python train.py --d_model=128 --n_head=2 --head_dim=64 --d_mlp=256 --norm="rmsnorm" --rope_base=10000.0 --rope_fraction=1.0 --init="trunc" --init_std_o=0.0 --lr=0.00566 --steps=3812
Each number is 200 + 40 x the weight over its row's rms, rounded and kept within 0 to 999. Layers, rows and columns count from 0. The size before them is the row's rms in percent of the matrix's.

# q: layer 4 attention query, 128x128, rms 0.0913, rows 0-52, columns 64-127
# k: layer 4 attention key, 128x128, rms 0.0926, rows 0-51, columns 64-127
q0,083,223,238,218,182,106,173,267,220,195,174,90,170,186,175,204,193,153,135,193,203,220,200,207,211,199,189,313,164,208,231,184,261,174,242,200,176,172,230,149,210,216,229,188,154,180,269,195,239,264,301,164,230,179,178,181,231,219,137,179,203,284,169,180,218
k0,075,248,96,181,235,174,244,201,147,97,155,194,225,223,337,202,181,254,150,173,168,130,207,171,146,234,223,224,270,262,197,202,245,215,228,221,229,195,211,200,196,229,200,207,157,189,209,203,218,171,207,191,227,161,206,206,156,188,241,267,176,222,273,207,253
q1,073,269,240,211,202,227,155,215,290,234,216,166,198,165,184,183,173,162,138,176,163,219,193,155,229,164,172,258,210,183,274,169,175,192,237,156,189,217,185,225,187,188,189,199,236,143,227,280,239,205,143,214,225,120,198,121,220,216,102,236,210,246,193,246,254
k1,082,206,213,279,172,158,211,191,128,179,186,179,163,196,257,228,224,195,179,170,238,229,152,236,299,208,220,201,250,187,169,265,266,173,166,229,246,218,270,177,231,194,221,207,127,194,174,162,247,91,180,177,173,159,142,238,198,221,194,138,172,227,160,203,187
q2,088,157,145,182,177,207,182,179,175,216,172,224,230,158,209,236,211,236,173,234,147,222,198,231,155,173,191,216,217,175,173,271,213,211,203,159,295,191,206,261,235,237,117,175,137,233,148,216,187,211,138,224,251,243,199,207,159,137,256,241,230,208,222,184,192
k2,088,198,210,192,203,214,155,200,231,267,172,119,206,251,139,145,207,195,247,233,231,234,242,203,204,229,235,176,191,209,191,242,130,192,219,250,167,208,200,193,226,215,235,195,261,149,305,213,164,206,275,246,183,205,198,98,219,171,201,243,259,162,208,229,151
q3,086,161,197,173,164,204,184,185,187,241,199,194,209,207,247,185,260,207,157,220,150,206,132,148,181,193,150,286,200,124,227,232,219,199,235,218,198,180,185,221,220,133,163,187,155,208,199,249,162,227,223,174,195,263,175,184,232,177,262,186,176,192,160,138,158
k3,091,206,157,236,259,250,217,213,174,228,180,226,198,161,148,164,182,176,186,156,272,140,254,208,204,181,257,208,240,154,267,203,148,173,214,245,285,141,229,147,128,210,205,203,239,159,175,204,227,219,278,223,257,193,162,101,209,216,194,257,234,242,219,222,197
q4,082,163,145,159,184,204,132,188,264,138,106,192,203,214,145,192,169,219,202,215,144,218,153,121,179,189,182,158,203,270,185,161,250,156,190,182,177,245,252,217,160,199,131,280,177,198,167,219,164,181,257,206,229,221,177,276,201,165,221,180,116,187,273,156,195
k4,078,238,231,121,206,250,204,178,190,170,244,212,126,179,230,208,200,148,221,199,241,191,135,212,149,226,225,214,193,115,198,190,172,191,247,231,157,135,222,191,148,199,175,193,204,266,238,223,235,257,156,231,232,146,182,130,175,231,241,221,258,198,197,282,185
q5,092,181,131,217,169,164,216,174,229,233,175,183,196,181,250,135,273,246,184,184,167,174,202,131,241,138,206,201,234,181,218,185,216,222,304,212,144,244,154,153,249,127,220,210,197,179,213,134,205,283,212,142,215,147,133,215,277,173,182,155,190,121,169,226,189
k5,087,162,185,220,290,166,227,219,142,206,141,246,209,143,177,234,200,208,229,271,213,204,286,206,224,193,149,208,157,114,180,137,140,235,210,202,146,208,187,169,147,180,148,229,186,144,211,222,213,241,267,207,156,215,223,171,251,198,220,215,237,160,279,184,174
q6,091,243,189,216,166,212,177,167,213,158,248,169,153,204,246,254,177,214,226,168,164,212,194,185,183,179,145,166,214,220,237,249,200,194,230,292,200,211,222,283,162,158,142,190,258,259,173,207,186,223,289,224,197,177,200,175,185,163,207,175,78,176,183,215,158
k6,088,197,143,251,159,176,214,261,178,162,229,126,203,192,232,256,208,251,195,170,276,305,184,191,245,280,167,211,160,197,221,283,191,284,177,190,155,160,171,195,232,255,244,259,174,171,226,261,166,164,197,176,218,201,160,187,181,261,208,157,152,219,199,178,213
q7,085,156,223,200,173,177,254,231,265,162,185,229,155,168,183,181,226,213,217,283,199,222,157,168,197,301,183,222,205,148,253,148,167,225,196,202,176,252,198,231,217,243,229,137,176,186,281,114,169,174,198,203,182,173,270,157,257,225,204,141,216,211,234,196,176
k7,113,232,207,224,189,141,184,174,182,169,208,214,234,184,243,248,223,205,233,202,188,289,178,155,179,182,185,243,229,182,149,140,176,208,251,136,237,167,226,207,208,169,200,167,172,210,164,117,222,212,169,169,236,243,218,262,261,196,187,206,212,184,162,203,166
q8,102,247,148,124,133,201,219,229,132,257,235,202,234,186,149,202,177,223,271,238,181,180,212,229,168,190,181,208,165,285,205,140,173,219,252,183,171,294,167,195,262,258,214,103,203,196,220,147,206,175,202,193,153,184,240,190,192,177,201,308,174,149,135,210,207
k8,082,162,221,327,237,232,244,165,144,104,254,174,193,184,237,150,160,196,209,161,244,200,184,175,269,215,220,240,185,238,190,190,294,161,199,274,213,180,228,186,215,123,144,175,210,167,198,189,146,187,157,169,181,167,244,233,199,180,281,231,177,186,279,209,156
q9,097,221,166,188,139,227,179,200,258,224,120,176,200,188,237,203,182,182,179,154,190,213,167,143,191,209,216,165,166,171,200,276,196,200,217,143,231,194,279,187,212,257,275,193,139,209,124,227,209,114,137,224,243,175,189,159,177,164,248,235,133,253,238,260,135
k9,109,211,148,295,116,156,157,234,253,193,289,120,178,221,179,165,203,186,183,155,212,215,259,229,161,222,215,200,193,230,276,185,259,183,161,153,187,156,220,239,186,212,223,263,220,200,154,183,226,91,217,192,249,257,170,326,121,220,198,192,155,232,126,131,196
q10,097,197,231,173,183,243,207,168,160,165,209,137,126,218,217,258,192,173,159,197,156,219,172,147,236,152,151,142,185,184,145,196,205,170,186,184,181,197,188,138,214,145,261,221,155,192,177,152,261,185,243,184,163,191,178,195,188,204,174,199,160,194,250,196,190
k10,097,252,204,215,199,198,238,178,204,208,238,247,226,176,193,229,226,213,222,170,167,250,173,224,143,192,182,178,178,212,226,290,228,219,153,185,206,208,136,201,316,241,224,204,164,158,158,212,235,267,126,217,115,230,175,185,183,242,203,220,285,117,243,163,220
q11,103,142,212,163,243,227,147,251,195,200,252,201,202,167,154,179,222,238,180,181,232,259,142,184,233,161,167,163,187,276,117,209,259,200,210,206,283,184,222,238,197,207,193,144,181,187,172,212,192,150,212,262,190,194,218,148,247,168,207,190,201,186,277,164,176
k11,109,202,192,165,241,206,206,174,167,193,198,179,251,195,149,247,203,216,140,172,103,154,150,240,243,205,288,186,183,169,234,95,222,128,218,192,242,179,173,166,120,124,156,177,263,164,199,194,142,206,204,185,209,185,268,165,230,187,228,187,201,248,198,231,186
q12,106,166,220,234,202,213,84,243,157,119,246,212,189,213,145,257,172,239,109,153,177,265,188,121,227,199,163,199,137,254,143,212,234,189,171,200,199,170,181,237,163,242,173,181,153,154,115,206,199,180,219,212,227,207,170,274,227,257,214,129,166,181,254,209,139
k12,108,242,228,184,189,165,143,227,240,201,221,198,220,172,275,274,234,291,184,230,206,197,270,235,143,159,218,236,183,219,167,235,183,214,196,200,198,191,244,199,152,224,162,226,189,246,128,213,230,269,207,220,213,152,250,216,164,204,264,232,203,136,219,252,173
q13,102,179,200,187,187,174,116,182,279,198,201,171,164,178,166,223,210,218,213,179,254,239,206,234,198,216,213,160,220,187,173,230,186,155,120,237,274,184,212,211,183,255,241,226,201,225,199,252,194,195,233,211,185,147,181,213,204,206,216,166,230,245,191,178,196
k13,107,174,208,121,189,252,228,242,170,249,236,221,229,222,222,204,181,175,210,207,203,140,171,162,199,210,230,175,218,122,231,109,236,182,186,233,221,215,159,218,178,130,196,204,212,149,261,158,226,196,218,160,243,257,190,237,204,215,196,206,206,231,210,288,188
q14,105,220,176,210,246,212,212,231,181,191,200,160,212,232,262,211,174,273,217,178,186,201,225,206,269,230,220,156,216,194,253,238,249,186,213,242,115,196,186,238,225,158,138,257,160,214,175,190,149,207,179,251,125,182,222,137,114,197,179,186,175,211,212,225,138
k14,124,249,246,125,262,143,265,210,208,281,173,205,180,193,178,186,163,210,226,233,250,222,215,221,204,188,147,230,232,161,212,132,214,191,171,237,203,194,222,250,149,183,242,164,164,159,302,239,179,273,155,158,170,195,174,194,240,208,238,226,164,223,211,174,148
q15,118,246,180,135,169,200,187,200,219,219,210,286,184,210,186,193,254,214,139,180,205,126,196,233,123,202,254,217,152,197,144,251,239,251,220,158,215,149,171,176,207,197,160,290,114,191,220,261,221,249,146,130,218,201,201,168,211,126,170,194,189,281,205,192,204
k15,112,231,120,100,226,227,240,259,170,219,227,237,202,159,216,269,228,160,203,232,114,155,258,148,243,259,262,178,141,168,219,183,145,215,217,201,203,207,122,175,186,173,194,215,173,204,224,236,240,171,212,248,174,239,264,213,185,229,213,251,159,224,116,217,173
q16,115,161,218,269,218,266,120,184,211,189,155,113,247,210,223,177,202,196,217,205,194,174,233,273,192,270,133,204,249,172,171,168,285,165,156,175,199,239,144,229,162,202,281,265,258,165,196,230,192,277,174,229,157,136,157,167,169,247,251,177,168,213,229,226,152
k16,122,195,215,216,184,178,225,130,188,211,231,259,164,192,189,152,176,221,144,249,258,155,209,169,122,207,190,200,228,241,145,200,209,159,206,109,301,169,227,203,155,197,109,206,279,235,110,195,234,179,203,208,200,91,159,204,205,272,254,185,176,200,235,188,200
q17,110,188,238,202,223,183,216,198,225,167,267,219,250,189,123,166,218,245,192,246,140,159,212,220,228,141,156,166,269,208,217,161,190,164,219,266,253,234,154,170,190,150,138,197,214,205,281,222,203,234,180,206,208,249,207,136,208,194,167,212,235,227,212,197,224
k17,105,136,190,250,192,195,225,241,287,213,147,164,233,203,222,237,243,157,236,189,203,184,163,178,164,162,103,224,235,284,202,180,232,141,165,182,194,163,223,191,223,146,186,192,162,165,279,149,270,207,233,125,232,201,145,231,179,250,214,181,262,192,176,145,204
q18,096,126,216,209,180,211,213,184,129,187,195,229,151,117,149,206,174,220,219,235,218,195,210,183,171,224,149,165,246,306,185,201,198,157,206,198,158,146,232,159,223,203,228,182,287,220,141,193,167,189,274,230,175,187,199,107,219,179,263,118,307,160,223,182,221
k18,115,130,268,233,100,172,150,194,203,130,210,240,182,223,185,275,240,162,216,213,147,102,130,238,212,241,150,184,187,162,183,253,149,210,203,204,166,248,205,179,257,149,180,137,243,220,155,179,154,151,175,206,235,151,211,166,156,195,234,208,236,231,215,200,163
q19,116,153,205,196,275,138,292,197,177,222,220,239,169,217,229,252,227,218,234,266,152,211,224,138,225,242,154,183,207,202,90,202,195,174,221,199,225,214,109,212,160,232,262,222,172,189,174,183,132,270,157,162,181,233,185,101,138,191,179,215,230,232,211,150,214
k19,126,224,191,188,201,196,193,172,219,199,213,214,211,158,280,205,247,173,207,177,259,246,243,230,153,157,164,194,294,198,127,214,203,169,168,239,232,204,220,159,180,190,253,140,155,236,200,176,248,202,123,205,188,189,148,158,146,220,206,102,192,186,181,243,189
q20,101,160,216,204,203,246,111,169,153,183,196,207,175,122,153,217,211,212,207,232,195,181,193,182,175,217,202,189,247,209,235,193,193,122,223,217,147,146,240,214,166,172,131,255,232,225,174,193,188,137,286,138,196,177,210,295,151,203,183,153,219,153,231,152,253
k20,131,160,241,199,224,187,186,146,180,250,265,155,230,187,168,221,237,234,214,250,259,119,170,176,229,204,224,247,236,217,182,149,136,207,269,226,243,193,165,223,171,225,201,217,220,219,234,200,200,200,301,151,201,196,232,165,131,98,188,185,171,203,238,211,284
q21,119,198,280,239,194,218,131,176,121,184,202,204,206,193,187,218,189,121,181,161,203,151,282,198,168,133,226,132,164,99,205,229,156,184,113,169,155,179,207,184,171,247,180,162,237,195,192,260,239,220,185,229,195,246,202,212,145,231,182,254,286,163,181,162,171
k21,118,186,255,268,284,246,194,144,210,272,162,255,238,172,165,255,208,228,198,182,222,192,206,264,194,199,244,287,253,281,175,221,165,165,224,164,162,232,167,199,220,136,217,143,229,196,134,207,268,236,292,199,155,185,154,211,188,194,221,241,184,210,179,223,137
q22,118,134,252,213,203,116,200,226,165,235,251,210,154,233,192,186,171,147,157,187,233,137,169,203,217,223,114,237,131,200,180,236,237,209,272,228,202,236,218,209,207,153,242,180,165,194,196,156,173,205,190,216,220,200,163,149,260,194,166,78,256,296,151,205,154
k22,118,200,224,205,151,137,211,229,252,221,259,96,227,125,194,171,131,244,143,203,148,198,195,218,197,221,218,167,173,182,237,179,215,159,197,203,220,249,158,181,153,232,241,202,187,216,170,238,174,235,214,238,155,244,205,213,280,204,208,167,195,280,148,170,173
q23,121,196,183,123,240,240,178,217,207,189,163,219,240,166,169,228,173,244,212,246,121,241,252,245,206,171,179,195,192,216,112,171,173,213,230,192,234,178,178,254,209,170,172,150,179,143,212,259,164,197,166,207,314,253,190,201,236,198,221,209,262,183,232,283,197
k23,121,249,215,184,175,205,187,232,216,284,266,252,182,230,216,99,159,201,258,236,223,265,199,242,157,195,191,131,186,219,163,154,209,323,214,199,231,202,173,202,201,223,216,226,254,167,188,244,241,213,192,203,194,264,156,155,155,197,192,259,189,233,213,196,197
q24,124,243,152,215,153,179,171,256,230,204,200,220,193,192,169,218,139,237,128,243,202,237,211,186,263,207,211,178,261,83,195,164,235,139,180,186,202,165,176,229,271,189,164,174,196,242,198,173,216,229,201,175,291,179,171,223,209,269,190,117,254,257,155,219,184
k24,120,252,239,182,202,181,215,214,177,192,229,175,226,195,124,186,180,281,186,242,202,138,195,197,259,207,216,155,173,180,253,172,210,205,154,218,110,173,197,169,237,158,271,190,208,184,233,130,135,169,224,197,280,259,197,263,237,252,165,231,214,166,262,228,175
q25,114,246,150,172,218,209,224,263,225,262,273,257,224,220,186,202,187,175,265,217,196,136,161,146,282,169,222,256,242,192,255,170,216,265,236,182,242,197,200,152,186,193,211,229,197,196,344,186,172,238,185,175,243,226,203,129,231,214,234,177,136,154,227,178,236
k25,118,188,229,197,171,216,212,232,111,247,231,150,216,202,202,229,221,241,203,211,263,165,253,206,153,228,198,197,146,224,176,160,216,226,160,127,158,166,246,149,230,192,197,221,194,227,185,274,193,226,141,241,194,195,210,189,124,230,209,247,132,171,282,168,238
q26,108,139,174,168,276,206,194,252,174,303,205,221,199,208,203,269,164,130,201,220,226,212,207,205,225,197,220,209,214,248,134,280,189,141,167,174,239,137,207,155,200,201,189,231,228,135,154,239,169,172,208,222,233,131,146,195,265,200,224,203,201,179,197,261,168
k26,121,130,219,275,170,201,231,185,231,194,122,154,243,188,202,222,196,124,160,146,261,193,185,142,235,236,232,194,195,209,208,164,175,167,206,256,228,269,122,175,195,234,129,204,215,177,177,170,217,247,211,206,173,174,212,211,209,116,214,207,218,244,194,179,297
q27,104,215,194,279,231,245,210,230,223,203,180,263,243,244,207,234,200,172,270,200,230,219,188,177,218,220,164,178,257,198,114,240,180,175,240,205,252,167,149,275,206,220,195,167,258,218,196,230,258,230,250,222,251,243,171,238,222,154,182,217,72,206,226,171,164
k27,116,167,173,235,237,169,139,209,197,160,243,187,166,223,256,202,196,209,244,159,170,222,242,151,204,150,137,163,220,147,258,230,186,210,160,191,188,200,162,188,222,178,135,234,201,152,121,218,165,224,199,188,218,192,193,195,170,148,223,212,192,142,208,218,152
q28,134,197,184,204,251,162,187,194,109,173,152,186,223,211,182,252,204,137,195,211,183,207,211,215,237,226,251,209,212,279,207,200,265,171,183,178,136,194,251,157,293,134,226,195,175,206,222,168,222,258,228,228,169,164,217,272,205,134,271,151,250,139,191,120,166
k28,129,203,192,179,234,217,197,186,185,168,145,137,149,230,191,195,208,191,240,128,221,118,153,153,200,261,236,240,164,250,208,241,209,192,176,177,179,150,178,247,245,254,219,195,222,231,228,145,116,181,189,226,225,242,131,172,139,205,196,211,285,200,116,167,210
q29,124,167,299,205,214,155,247,185,121,185,212,171,211,195,187,233,219,152,222,113,196,177,192,175,214,176,172,208,176,225,159,161,217,192,206,234,232,118,222,193,201,204,203,220,208,250,216,221,199,272,164,226,253,231,148,200,202,132,250,226,236,170,131,198,270
k29,121,188,228,201,100,239,203,152,226,213,226,113,270,195,180,231,181,202,282,231,137,266,217,244,122,156,182,184,222,276,245,121,169,160,216,178,160,203,204,239,234,182,154,205,259,224,145,176,201,183,189,228,272,289,153,163,176,185,189,209,234,110,160,203,234
q30,117,197,201,219,168,222,189,192,170,191,171,241,232,200,219,240,198,217,251,220,177,147,184,226,138,171,222,156,247,219,187,157,214,205,203,143,137,228,152,122,270,280,184,218,197,144,210,107,223,342,145,180,203,249,235,171,234,154,248,251,240,232,186,147,236
k30,122,251,154,199,223,218,175,180,153,270,159,187,252,217,151,170,240,188,158,115,223,227,296,215,182,227,166,257,163,238,305,208,222,191,230,211,126,217,190,228,261,207,151,192,161,159,249,165,186,211,148,190,198,174,140,166,186,247,196,224,190,245,210,190,154
q31,104,171,200,189,159,190,121,191,199,175,192,178,170,191,245,190,143,173,164,198,232,168,227,220,228,166,236,122,179,147,120,245,246,198,198,128,182,248,204,227,210,244,224,175,189,228,173,234,192,163,165,244,168,201,193,142,154,154,238,227,144,208,171,172,223
k31,107,173,212,206,263,192,210,178,183,201,206,210,219,186,191,216,235,256,160,161,129,234,230,244,246,165,230,190,212,184,214,243,149,194,208,164,241,258,242,175,175,187,252,200,224,241,230,216,242,239,185,172,131,102,196,138,202,144,165,200,234,187,148,226,167
q32,089,187,182,170,149,158,179,235,176,186,204,185,194,193,192,178,192,203,209,246,205,119,200,194,185,250,184,203,243,318,173,182,298,125,212,79,183,252,224,154,224,283,177,239,169,207,188,196,168,277,182,164,210,224,233,179,184,267,213,219,291,201,197,104,191
k32,094,182,164,148,198,224,206,165,170,289,175,143,207,263,183,228,171,224,213,202,154,196,264,195,139,174,248,219,112,267,196,251,171,193,195,291,244,255,164,194,179,218,115,186,196,221,220,180,165,265,274,266,193,174,277,168,165,189,215,241,212,142,221,162,182
q33,093,169,208,140,181,145,173,253,197,196,207,156,152,214,213,147,195,178,147,247,201,143,185,136,249,216,202,223,192,192,199,207,209,196,218,221,188,228,244,160,227,142,233,249,174,220,274,191,167,269,194,185,270,244,129,195,240,179,160,148,245,226,131,185,234
k33,086,230,235,133,243,251,256,144,214,273,173,219,222,246,205,224,213,218,210,194,174,185,242,278,106,139,182,231,193,281,214,248,212,205,270,273,216,200,142,245,208,215,153,172,121,217,217,161,187,247,276,201,252,215,221,175,190,238,205,274,148,190,233,196,184
q34,087,213,184,180,226,226,189,205,231,240,200,225,231,172,105,234,190,192,212,217,185,219,209,139,186,237,201,238,193,140,206,126,190,186,203,277,233,159,144,199,119,278,155,225,245,154,206,210,211,103,167,220,177,273,190,178,225,203,225,224,233,305,254,197,185
k34,090,195,236,262,190,234,239,236,214,147,222,246,154,215,209,191,175,181,232,222,168,212,164,290,172,172,226,195,224,186,174,187,211,221,238,129,242,151,190,218,193,198,185,173,204,148,247,149,269,136,181,229,256,118,254,202,155,158,200,227,173,198,200,231,207
q35,090,205,235,282,212,245,219,201,166,147,199,180,121,205,237,225,195,170,202,216,166,207,167,86,165,124,176,155,81,164,155,223,232,204,178,194,186,139,174,218,132,203,229,177,242,190,177,205,230,170,272,218,193,186,202,258,157,145,208,180,164,206,245,135,217
k35,091,266,149,191,222,218,219,237,241,203,235,179,154,227,213,258,222,220,176,143,240,249,175,165,252,154,220,199,257,267,235,237,211,188,252,262,186,172,182,204,243,235,174,228,155,222,208,100,209,183,182,187,174,163,231,199,256,223,197,188,140,168,227,216,276
q36,103,192,221,283,149,232,192,163,237,190,139,187,207,145,159,200,262,177,166,191,169,232,161,159,212,178,201,245,210,142,227,262,234,199,194,202,160,226,195,201,148,148,201,173,159,218,196,147,203,298,210,168,143,151,213,243,243,188,212,136,265,175,204,226,147
k36,100,165,200,243,136,98,172,215,243,175,170,191,199,207,148,199,175,219,195,222,186,156,262,167,232,228,215,236,237,175,244,191,200,227,194,186,122,166,171,173,255,203,236,252,217,254,163,215,238,171,109,205,239,227,171,191,234,235,149,194,204,219,212,200,166
q37,085,202,251,197,161,217,275,187,121,162,236,232,210,193,218,192,204,213,224,182,244,189,205,276,200,278,232,241,192,148,204,228,247,251,185,114,167,201,216,186,203,202,231,181,126,260,208,171,134,179,113,211,130,242,144,238,205,186,204,190,187,223,224,251,170
k37,094,189,166,297,181,170,161,186,237,184,253,175,201,125,173,225,222,236,127,204,205,286,112,203,280,240,195,265,191,149,278,148,145,215,238,242,247,241,240,164,219,205,214,252,198,177,170,143,284,152,244,179,216,172,187,151,229,197,235,207,212,130,214,175,172
q38,100,234,197,244,200,192,181,246,224,183,239,201,207,261,225,246,139,219,136,153,257,227,248,160,229,136,222,194,178,156,188,217,156,188,224,268,242,183,178,137,198,125,269,224,277,229,173,199,307,183,224,214,176,158,247,113,192,219,181,279,226,201,167,208,189
k38,092,227,184,273,117,203,193,196,247,139,184,160,212,153,230,237,248,145,229,200,164,300,202,205,207,237,130,146,218,205,231,144,246,205,126,156,226,226,209,195,204,143,265,225,272,224,188,173,218,166,210,156,183,245,206,270,191,172,182,115,195,150,216,159,236
q39,105,190,150,162,172,241,206,195,227,216,254,249,221,204,247,207,229,181,184,247,170,147,174,182,199,216,136,272,238,238,191,261,211,268,193,211,254,177,146,221,213,176,164,153,168,228,232,191,205,190,183,185,189,230,170,126,204,201,195,96,172,179,233,229,169
k39,098,178,177,188,93,135,142,188,191,214,225,201,159,237,259,228,214,216,153,224,206,186,132,248,211,203,119,197,260,212,142,234,156,212,161,262,224,176,208,221,202,203,260,164,221,133,167,276,131,189,210,193,194,221,181,216,177,208,231,182,276,227,218,156,215
q40,094,150,229,161,232,202,116,155,154,217,148,227,158,237,176,211,173,241,193,268,180,208,220,157,155,105,244,160,151,98,169,188,161,264,206,160,117,273,187,182,171,224,208,177,158,186,121,229,230,214,172,195,224,172,188,242,187,201,279,258,226,250,225,196,182
k40,110,157,162,240,82,165,218,215,250,147,178,132,237,208,185,219,243,198,186,156,218,242,202,247,257,241,199,198,303,288,255,260,261,165,249,208,221,204,188,209,236,217,241,192,198,223,244,166,252,118,181,136,199,191,189,206,235,207,189,152,257,219,231,218,239
q41,107,180,206,226,226,220,206,203,182,163,207,208,171,271,176,232,147,134,177,137,225,183,210,195,172,289,215,222,165,212,133,181,244,216,187,133,201,153,147,233,187,288,265,240,156,137,206,217,282,216,165,187,169,138,198,169,171,200,154,199,259,176,258,228,257
k41,096,185,125,123,143,182,225,199,222,221,143,213,219,239,223,233,231,145,264,184,156,165,196,308,162,187,219,157,217,259,142,229,270,248,146,235,104,225,233,202,175,190,228,151,210,226,221,246,174,139,237,161,210,223,298,195,181,136,183,228,225,206,219,225,141
q42,120,168,206,242,187,177,153,187,225,204,205,119,139,225,192,219,244,192,167,231,218,176,221,171,159,196,155,174,186,187,261,181,210,146,249,221,249,240,217,231,105,269,207,248,223,241,190,271,236,199,190,213,182,120,141,178,214,238,235,269,276,191,231,159,178
k42,118,198,232,239,164,238,237,262,168,189,213,233,249,198,204,216,186,242,198,205,195,247,249,241,172,153,206,188,248,214,259,223,226,202,198,225,263,268,173,163,269,169,202,175,179,209,220,95,243,190,262,239,232,259,253,251,194,216,231,203,122,165,173,136,265
q43,102,265,230,151,201,157,231,223,174,205,102,200,221,139,229,204,264,174,165,193,168,159,224,204,135,98,206,185,199,182,189,161,168,206,240,168,129,209,179,178,149,201,153,174,101,228,224,207,269,192,171,100,212,221,185,215,248,265,158,234,186,245,204,184,264
k43,111,143,198,310,199,221,202,184,192,123,181,148,233,200,251,210,206,177,164,121,192,226,258,228,217,255,204,222,239,255,182,247,224,160,194,211,254,172,179,239,267,133,155,199,172,193,147,173,272,185,150,172,268,165,173,195,172,222,199,168,253,249,207,230,153
q44,101,184,198,267,245,219,189,244,205,119,146,200,168,162,190,230,222,160,179,202,194,227,163,149,260,253,220,187,228,133,179,246,207,149,172,209,185,285,180,142,278,187,221,246,155,169,172,183,180,281,198,208,149,173,274,234,156,247,171,107,296,242,222,201,222
k44,106,230,266,183,176,153,228,195,220,241,201,262,214,205,171,150,236,244,203,229,283,183,216,246,225,99,196,176,180,226,143,163,203,188,240,203,259,202,213,208,138,243,193,184,234,220,194,185,179,209,251,195,202,160,145,205,226,240,198,233,135,190,205,200,184
q45,097,139,153,175,166,192,206,160,203,280,188,206,212,215,168,201,205,227,158,230,273,205,186,250,152,90,196,223,237,175,168,199,221,188,202,247,242,156,255,224,178,254,214,194,254,207,194,265,289,272,294,199,115,203,236,191,205,154,189,129,206,138,222,183,234
k45,112,124,186,59,258,141,167,199,239,201,235,182,228,233,205,132,210,178,164,232,162,258,207,213,277,256,249,180,143,201,212,220,217,186,160,185,228,227,216,168,169,138,195,197,190,167,287,239,120,257,207,236,176,237,210,153,204,108,201,185,255,152,219,227,222
q46,121,257,230,187,172,239,240,218,231,252,245,237,242,120,214,190,205,149,217,221,171,200,177,230,236,197,135,225,246,240,241,184,192,216,186,274,312,209,229,183,170,215,176,249,262,219,238,184,196,221,135,124,219,277,108,115,196,145,138,206,190,214,211,223,166
k46,110,201,183,165,239,226,217,175,247,234,203,172,205,182,190,122,175,186,195,180,189,212,215,234,187,266,207,129,106,136,226,118,166,230,114,170,158,226,243,179,222,150,223,177,183,203,217,238,178,286,195,183,199,228,237,243,219,164,180,181,154,290,271,229,224
q47,109,132,188,170,220,189,235,203,183,262,171,191,202,194,251,158,207,217,200,213,246,210,200,175,151,249,189,194,206,194,150,218,129,151,227,260,168,269,275,230,149,251,194,154,229,213,176,196,154,206,223,253,177,228,236,120,183,185,200,226,169,236,179,152,180
k47,122,266,226,154,205,149,199,213,205,220,172,235,247,114,204,138,162,192,253,182,189,157,229,153,206,177,225,185,210,152,206,87,184,266,263,148,222,214,191,161,191,213,171,236,171,164,188,183,202,171,179,164,230,184,161,200,201,170,202,238,82,292,215,247,179
q48,102,187,147,267,177,153,218,205,231,242,211,234,219,168,235,247,191,179,120,245,142,205,159,265,187,175,206,214,169,189,223,144,191,221,229,222,247,145,257,190,195,233,238,208,200,208,117,172,289,204,225,203,216,170,169,232,190,236,149,210,192,166,220,174,160
k48,109,195,279,191,216,179,168,208,189,127,195,216,225,219,196,91,183,185,161,232,259,231,122,194,209,251,237,267,184,258,187,193,252,171,200,218,240,138,258,281,125,174,203,161,180,249,232,171,197,173,87,204,227,175,178,209,190,193,178,221,186,155,172,214,223
q49,116,226,230,218,241,188,224,182,236,237,247,219,200,205,209,107,174,183,257,161,195,152,227,204,128,257,194,174,206,249,181,231,248,294,210,59,217,234,182,163,271,254,234,241,213,225,238,205,145,197,176,213,243,273,204,260,197,232,134,249,218,226,275,213,199
k49,116,231,158,229,174,185,187,177,197,224,107,108,166,189,188,228,193,190,197,190,253,169,233,226,229,270,187,177,130,280,214,246,140,244,183,189,91,270,165,223,257,212,222,162,208,190,177,253,257,150,245,241,186,173,236,194,216,248,191,145,184,197,207,153,155
q50,120,242,170,178,123,284,259,186,206,240,153,229,117,164,261,162,164,232,193,170,224,201,185,177,161,163,167,191,260,221,202,222,195,246,231,143,195,155,220,166,258,160,193,174,164,217,160,154,176,180,233,140,198,127,153,186,210,234,188,183,128,245,179,170,230
k50,107,234,143,222,247,188,189,188,176,171,210,142,174,233,228,261,211,198,130,196,179,205,289,164,247,224,264,169,163,200,238,203,147,161,203,263,183,157,228,156,203,265,161,194,180,187,201,231,206,156,206,258,231,212,282,146,208,185,274,124,180,308,200,207,198
q51,116,152,196,163,201,191,184,170,190,156,250,142,256,172,186,147,206,194,240,196,190,208,101,238,186,197,241,215,159,261,166,143,274,131,230,215,156,193,243,166,200,199,190,202,209,208,229,223,178,198,166,218,233,174,210,212,367,214,248,226,154,183,184,180,246
k51,123,169,151,248,157,125,159,198,169,122,189,150,183,188,208,166,170,198,175,134,166,161,163,201,140,206,185,222,155,216,257,258,239,260,141,151,170,253,147,205,183,168,159,192,240,238,177,215,252,192,159,157,209,225,216,204,215,170,170,229,164,224,119,171,147
q52,122,163,192,175,234,269,189,239,121,292,206,275,226,190,209,155,206,211,196,79,236,249,172,263,212,230,237,236,193,193,178,261,225,245,252,208,189,256,231,179,219,241,231,185,190,217,198,184,193,236,176,250,227,211,198,195,181,183,154,160,229,184,280,232,157